{
  "n_layer": 10,
  "d_model": 256,
  "n_head": 4,
  "n_kv_head": 4,
  "head_dim": 64,
  "d_mlp": 1024,
  "vocab_size": 8192,
  "activation": "squared_relu",
  "norm": "rmsnorm",
  "norm_place": "pre",
  "norm_eps": 1e-06,
  "positions": "rope",
  "rope_base": 184000.0,
  "rope_fraction": 1.0,
  "qk_norm": true,
  "attn_scale": 0.157,
  "bias": "none",
  "tie_embeddings": false,
  "parallel_block": false,
  "extras": ["local attention windows", "gated attention", "capped logits"],
  "init": "trunc",
  "init_std_qkv": 0.0806,
  "init_std_o": 0.0,
  "init_std_up": 0.0806,
  "init_std_down": 0.0,
  "optimizer": "adam_atan2",
  "lr": 0.00178,
  "beta1": 0.9,
  "beta2": 0.99,
  "weight_decay": 0.12,
  "lr_head": 0.00588,
  "warmup_steps": 351,
  "schedule": "wsd",
  "decay_fraction": 0.835,
  "decay_shape": "linear",
  "final_lr_fraction": 0.02,
  "batch_tokens": [32768, 65536],
  "seq_len": 2048,
  "doc_mask": true,
  "train_tokens": 345000000,
  "steps": 7544,
  "dataset": "wikipedia_en"
}
Each number is 500 + 40 x the weight over its row's rms, rounded and kept within 0 to 999. Layers, rows and columns count from 0. Numbers have three digits each. The size before them is the row's rms in percent of the matrix's.

# up: layer 6 MLP up, 1024x256, rms 0.106, rows 519-565, columns 192-255
# down: layer 6 MLP down (transposed), 1024x256, rms 0.0935, rows 519-564, columns 192-255
up519 098:569458563521514503482472507539491535500522488526514541446482522484489523549605479465561506507539494487557474511426521474545462490412469454483505505497453525457522522510468545508491444491476532
down519 099:488540431539490643486470482467453591546527486494549495475436506461460577562504523490528475482457508467489505487479539491519520452500493539545536466475507501419494491533454509489513494530521545
up520 099:491443497498463503462474492502449475485480484574512508505525529472526480468528511423568519548548537486480569437442523566494474505498496490467500535594476479468523522586533430532514442491446499
down520 099:432560459565494498508548540462543563454518445476501514428490490485514540547390548521490581539464558511532505564417566457509571561413497555501438551484527420517531518511463464495531536543464538
up521 117:616476536536513481507547434498453494560521504478605469493471600502475517495476493502496497573460488429554515518429500507594465525523440506440551452518551534516464485487490540520511533455465556
down521 116:512435500536517519558537580488520457540522482470478492496473491455541582509505517483465444503504524471529466471601513456503477486532533503420494510480480489534506485472572498444572585508481493
up522 106:452517608544506542433512506379542454501487458455537545521535568488535465543511470472512461506553504513554576496479486498493523445518469509470547489532552509505494499526424497504545542457437552
down522 099:582474465489497547573460511545509480585517472513514589483483461469433523453568440410441467500522506511475549517491551497413512564511491501539488486566507544577411492506474468435587380560549538
up523 102:553480591546580563456482486475496421477471482501499493530495507585515535538506528468547507414466478441526598427496540526504490568454389504479579516546481635448516534455488559499513484509424532
down523 102:511457547442519515435483472461440406492506520413510426544470529504460487570493535496487445549521477532537480481513455543467496512501467550459489464451549461509518500450462523510475440548436499
up524 093:436536489517489526444505522412547492511490532547590435527518499478553437544521543456510535566417494448571514500433522516503463549520535484514561451494521558493541518480488531556470564512566515
down524 089:533458524543496546488557455455487572506479497510502537497471508506553522469487443478461449498572508450505474535540501483552520476452470462528497481557471461485484470543458512488529481537424516
up525 103:557434505517493550571439537479484408558502510588535454402485484483474520489483485484562492488536512495525534518456524507490500536437481431506541514491510442434558494556466467500522532532483515
down525 101:475561503469524503547535520445532542469587510594585429490545531455527482492535491510531576470511551439415492472497505527459478477539462539535499517512463437483512493448523397443543533558564518
up526 090:456488473497472431563455503459460473519442524539519544482452515469499519476522457481458505506464536485534390511508476458502509509531496537506530534606525524538455425548556509500480507513390474
down526 089:484504509543477557558509500455535516541475486529490536459463472447465516463515473486491527526531552415524572498503471510522523473613464463478542464492509426507537516492473560465444464492594522
up527 093:513561541531488495445493527543502530507482533478594488556468510508506488492562435453526444485503473459517441486465497503501432390421508497501530528533516450423562556481562611540525457467472524
down527 097:462493542506528522492529537443458510529525442530481501471497458488515503493555539492444539491480470480441495516484583498490545518513482537483490430482486517492520521506509493483586455529604510
up528 099:513411570523530486463492535435561476550523488502519513411453592486384474531489552500504482478562538479526503506521583512525511474486503405533490495497558518461507486552501517539485514536479508
down528 099:514488525458480524489491507539415524507420386533494492546504483505483444494516453476550497542526500420520496477470442428476501470514441527485520469526493417496595492452488530534557507535498492
up529 097:468394515512533514525534559534474498532466529574531491489491542540514521585567497408458491463549485469531493473491522423517431539498442502517545476544511572483445524528529487479534484455551579
down529 098:526553536564564547526439489512453533544445519494454559558494510509464460479521486499528500537533540510504533522559536455538499452416545433461521559516501421518544543451473559456516563525427400
up530 084:557485510479462483544477535471487437437522510533423449471449584471560499517529501515456477521514509488539572510519603488520434460545499497377524543461509464474449476505465491468512579513486502
down530 082:500520484550528497470487593511428463517533492538553544435437512513481492465540496495510527505528523492529488500486510510525509483477526482511457484510532562452497513443414503497511532512498585
up531 102:486455502482516548474579561515521459620509516567469502473483478390459506441523433449492441437537494462486442475483492569521472510487436510498517454593478467430516400556505493493546492517478503
down531 099:475479442536498451519572545520461567466504505496548511442473492523477535449547488510452455510482535524487533531513520501524483436497498514468526445537450530506515572494524507513565548427458482
up532 098:436540536511570503448526488476501475502497524481547468528437550470474544481549539478539527476525447427605409505478446485558444535398561475492515517551528497420503511551486444580526494537480488
down532 101:511520526537512533489508510454512475486453486547515530562574542570545546474505453454546522468489520588413514481486482478549524515511524536464461489529486493496443513536430479504492504541469492
up533 097:535442549462529528461441486499468516443452457497503538450457527526538487554572489504547458500543480513584508496423436532541533490443485500473514459599509513459439536529504513548536513510507561
down533 101:570517489485457509523533534510453523397521538494541557554506476536488427498544470497469480501483547498436564443548498530519430515500414461537426430488454482573598536459441472532468558542468460
up534 101:537506481471534537539563478512524430459517521535549466486517508545385499514540472471567471474584505550524516411450497471558504519440444470488519532491464542506474496576409504521462510545477565
down534 099:444437514474581481491508510472513428524559535430462436518519600493542484508495571568512388547476484509554477543445498453484519511498517534596522525533522485512478454502409495468573431500499476
up535 091:453481528535470518482499563518505480574476502500505500548461501467514492449527493483545540472490541491489482480509512471506510469443428490539514508551514461415469481458491503514481575556415476
down535 090:513491502549492495496552420553529519477536521509495487484440452535552565507406449473416463501543549474518502453542496588487488550537509542511457472510471492546574503479531535518439538507502513
up536 103:536437480454494505544499482398458467506510577472450509417464532453513496502528513431528486478522553433501449507485593496481477512540496510503567509472604508468524477463446482583498535534543572
down536 105:527487455449503456484508529566479633484543517475479486553501478485525467517549518501494521497490489523520527532562558496519509494483488542521513525536518439502524514552503475513588550473513463
up537 090:517437488531475528560448576510479420501556514587536525414437492503434529518509503495555520566483507496512537508414478509524490427478513450498523521524498473465522463520538472524450466452564531
down537 095:550478473539473459544524505497489540471501501545471465473538502591528547483429510510496527441544568463436457441443445487542496513498548497533508493488468543433448482420452475460495430565541510
up538 104:428528529499487528456486488444483390461449513502551470531469479487493519499522490482520514470452531468569485421507495579490534475439439494512479512532499503436551528500439530548522527554464609
down538 106:517550441440415467455482517545507439522512524489547482546473526461574503526537505544527564516473475442502529508523501536514454482505485352504541472494459556481543523495508553535449451458509507
up539 098:531517521481525527460473482534540413467529489571481532491502517479426371476516513453500535512565509414541526488510518481514467545524441490510514521508496471401535502499501464488446496464417498
down539 099:440491462536570481511618487522480507536527483491550568451546530507454566509465511503475516481537538499499478524406527502565506438425494549495446567495513476440505501535421506513504524529508557
up540 096:432504509537515555539503516518468525526535545531491506513490534505455447566527516485475466447442508466543528525532530553499499550432502546494562453496490454474516484517511548568431559575541430
down540 095:471458487502395459500476536490534526486529540540505546423494509516486490490462511449462544446538534535527499540474492479498493467481452529522569517501508539477494563478449478490466528465524462
up541 090:459547488438498472518444518478580472557468518545508473532509571496505484518454507457534503533509483445486502464518536486520472452475425499437528561487531489523532465515542511488511536499525466
down541 091:536515530439469488553564477549476496467490579424512509538517542530528472528524527504482534496583492540459513518495552488560491552474525491532497550478474532518460564473390432524519460484546496
up542 108:522538454465497546439432491428567446504467565546482528488465494475585510533469484499467503443500533555553511508457516472467481517548453485497543445568502475492533469468489456568456559500472507
down542 106:464473493487521414496407536456491503439529501434450536527506503519467413555528524566453572525509489512510489499531548574492481479532509567466520409506562411517538534483492537520550462480408470
up543 109:535501477488534498483590450513509486470472533436465601508484539456551444461544558439490426588536510490571460432428498511559407442497460467559520459569508542386491520525539479544497511520542504
down543 108:533469492477524584558536607531481561456581497509583471473466523436450430439478497476503506452496465469480402491561522589516506527481482498495502544538463495523471494458517521572541507473470540
up544 103:507509450486558475444493505470485454517512600601503543554500497461507469514510487460547560476519505479524570469520534564582420436483478540440562476534482481456519471444528490520509557545537438
down544 104:449432527458509460520530464526480538491509436518480518470528530531497449451484421541519515480482481414581507536548478481539578516475479560534527454430570473529439531499498517497502498466456542
up545 096:516462561519460560506558535539451514559495541534532507452510495488489449514516455446497510464556528497505518478452526572548458509539470482495511416574492524541572396506496464538477496422465464
down545 092:493532503491533435456431456397556529485541465514501534479478488470454512444552559524558522537457559488498483483499532525538521532525536554459507533503512532508506529539472512523447507476449483
up546 094:566506552494506479412454572476417509484510508453526493437484535444481507464462487442496456538563486480575543456492529509513485471455438509499523519446577471501492495523479449573508508525558489
down546 092:496498554497591539507481542562543540552535498487514508543504465498551547538474442463473474475551493526473475447520494500539449523452541482511511454482460557458555488421471400541568526510467473
up547 100:525541540535485504461488484490501490425544493454441489513425492491567451470502483481488463473525539391598546564538512478538447494509479431531515486522587483464452465469553516545527442454535526
down547 103:545513533558560448500484519448485507535520551529512426595545521522498474524500578437542496564450523499449426556465552499498536536592512434531503431446535423484493538517556568487481481467440582
up548 086:564517471473505568533487502512527496426470508570488555519513464470535534563483540460506402460524595426531472503462532553534422491486482476477509497470466570460466453570557553555484473512501529
down548 089:543495414513504467454474539551436506408491445442535527500572443465527497479483454476529506490503520502538451437508528544556524451545477583505493462550492555459567461498479526520512529418526512
up549 091:493520452501526563527537518482508510512489525488481509586511491494481477461521455445479447448446542481519500547477526490547428553443474518488558433490537481516480472573553503522457473561510513
down549 094:543513483493484501436476526529488516411471518510584541559537469527458489570427460479545527433521480536525515490524504546448428482502500477530437400485537511470542505576513547557535490485492506
up550 093:611430542500458490393461564459528514502568535536457452462462514444498526517529516472509519519539526496487480506467506495504445480541449527501546524489480516504468479629526453483446487489430508
down550 093:477498590537492465499544558476591434507497508487501523483525420501549430447494516499501491444495573573545433558499519492485488511484473468533525463534524466493485444435451500484460516509561423
up551 101:451568519510469521462487456490535450452592520504501539453466542469478481492463460445516477500549525463521514461502482570474446480505411482455563400496497473417514546570527485542516451480476491
down551 103:456551491474520538483517519485490539518504467522562491459501513490441536534424534464550443505581475525560576479539514508489498465525482536447521479472556551548493480537569492495420540465459435
up552 100:529452502499516489576541436526616458557528537567458488531484508550514544512510505443514495518556535481507541584521500539569466524505499470507522514596548505413470531601510474521501559486526501
down552 101:480543487487492486575494499553448545542476465493474486493519458478540504502518512481478471465542550497462426503556531528387533537518487505480457535498545550491454519453446535454513489431496498
up553 098:454509449521490544416539496496539473452490476561558482509507458455504485484478562434575554547474512464560562456461484487549540480507499525480529460462549495514472527458525511549448530561507531
down553 103:547484524514568485543613452472509508585471508519483538447515539513497544480474509508498498524504566521506440495483468483456493494576588471577482450533476450567539507509460435491522507527478515
up554 091:429604521516520416473459481469430463449503522534467546499459510506470466468526444461447505521518558495545537499472591479532537531501529452529469517492495447530491499484513486540507558503421531
down554 093:452460567455476555507532526511540501479529448471486453495489451560561491498511508538463457474521541493572522506553430561527460497562518476473513488458503524504452551502436497501501437538494403
up555 119:450499504535527460527486458501461491571491560538502476494497463524557394437580526418508465436511508484551501458394495434514413467528434389427625524531525432523518477496483502507450493475458539
down555 109:476480479462550534547478540535471552508537537481521515517532434593512520543460511485499488473472499519592504499520462517517482510480514460499497432482458517422495465508601494525550601534441506
up556 100:555537522454494479473483473449517485510460516512518437475505486525429447473478527471565502533456478496486512512460580467577525392463441553489469448471577460477473537474488427519466551463433552
down556 101:457503493538475533483472535520548514464507612465443475439540483480533505517541538474512569518539488561532395559471527486464497468536533447548500558474455482501501452485437550506524526481535538
up557 098:541472543478494535504528498496481440493528540494555474441471525417503531482514483491457451498504487462505479528507519464503420465435525494540505484486473541465548522525548542470479490510450524
down557 096:469463462488518430519475512507508481552582530458514569529401511510472526509540534470480457552489509476490491536511425454488475508464513553504559525466441521445515602499572443506541468553474524
up558 101:503581507477506530509478517497506471458492464488516524522479537465508419530496441466432524453476522461532494523527485543537516504497443542467546491467552568554505419517483547512493527518488490
down558 103:501471541497513550455503494420540496521493487480533525532479495465471505503520488542575509547533483460473414427531530552531559507507584492470490519474525476507477468533522485474458510534437461
up559 107:505471533515503518520540425572430470522474500534552546426412500467453448650548513487539553544409498501509515532465442487521444513497570449506544448555485466470511499582496544505501471586513546
down559 105:497528525420467498584551471530504562531519428509516522604533518481503465533446573563498496466498496554503519448536575501507543497553462444539452501520492464506540441480529507540428516524522522
up560 103:463534591461511518488449464500536406539493542508452491516474491531499471479474452444485493492500522506546563453494558503507491477464397539507540525505473551467514533514458477536442479600488529
down560 106:478462555513501451502518497468548467516508548500461591560504400469432518570477465529418500491494542515471477532576542453562504528537493516425427499470532415473528416458494509476485571486503509
up561 097:454442542517474520519541586487482474499484514540568497458526462442431462415455497517512502441495522461506536491491482553496440522521526508521569466552572473492522494539538523522489550528534489
down561 098:539494513488518475443476512543471487437466505497505427550516502501513483461527490500477567451550543516539481515471495494449494426469444525449492476497484520471559561455573509502534413512480479
up562 093:512507523486519501500495564493428507501507509473514555526536525459480496514542539497454443546501521464516481453493581508560499452513414503492502417487529535433510501529417501523505468503518566
down562 095:524468521451500543452521508534432480427466476493456474527506554523471460550513495552541510488542504587444536485421501412470532463498449557521484492467513386470521511539462472506541471635496511
up563 115:520541556491485487443521453513484496494545487579472537464504467490542486507604476475520494410393486482525473512452554481521444480426379443474568472537529562482493425479458538522491509484461525
down563 107:485523463416543583463507532508490507548477445425567515526486457574498539597499536532530536483444474563438443485460551515515495451564509454555514514460492532487465526515509487452539483495503549
up564 107:463515495507449522488514434499504402481464517489518565521497556458536515493593454453549460480482540518546475553467546538515469479472496516463481483513477495420495426463498459586497510546515521
down564 101:490578503478525541481468463470465524516475430452494524527481500494526559516477541569437445500447592484480422550555488554505560454536463507469536502521537507514554537503507448508403557517595492
up565 089:520585592475516512482463547478506490524482476452475515474529552521483477541504460490481475536584534523513503469528526485521477519526549486507514478494487458464473424558436471586556518533465528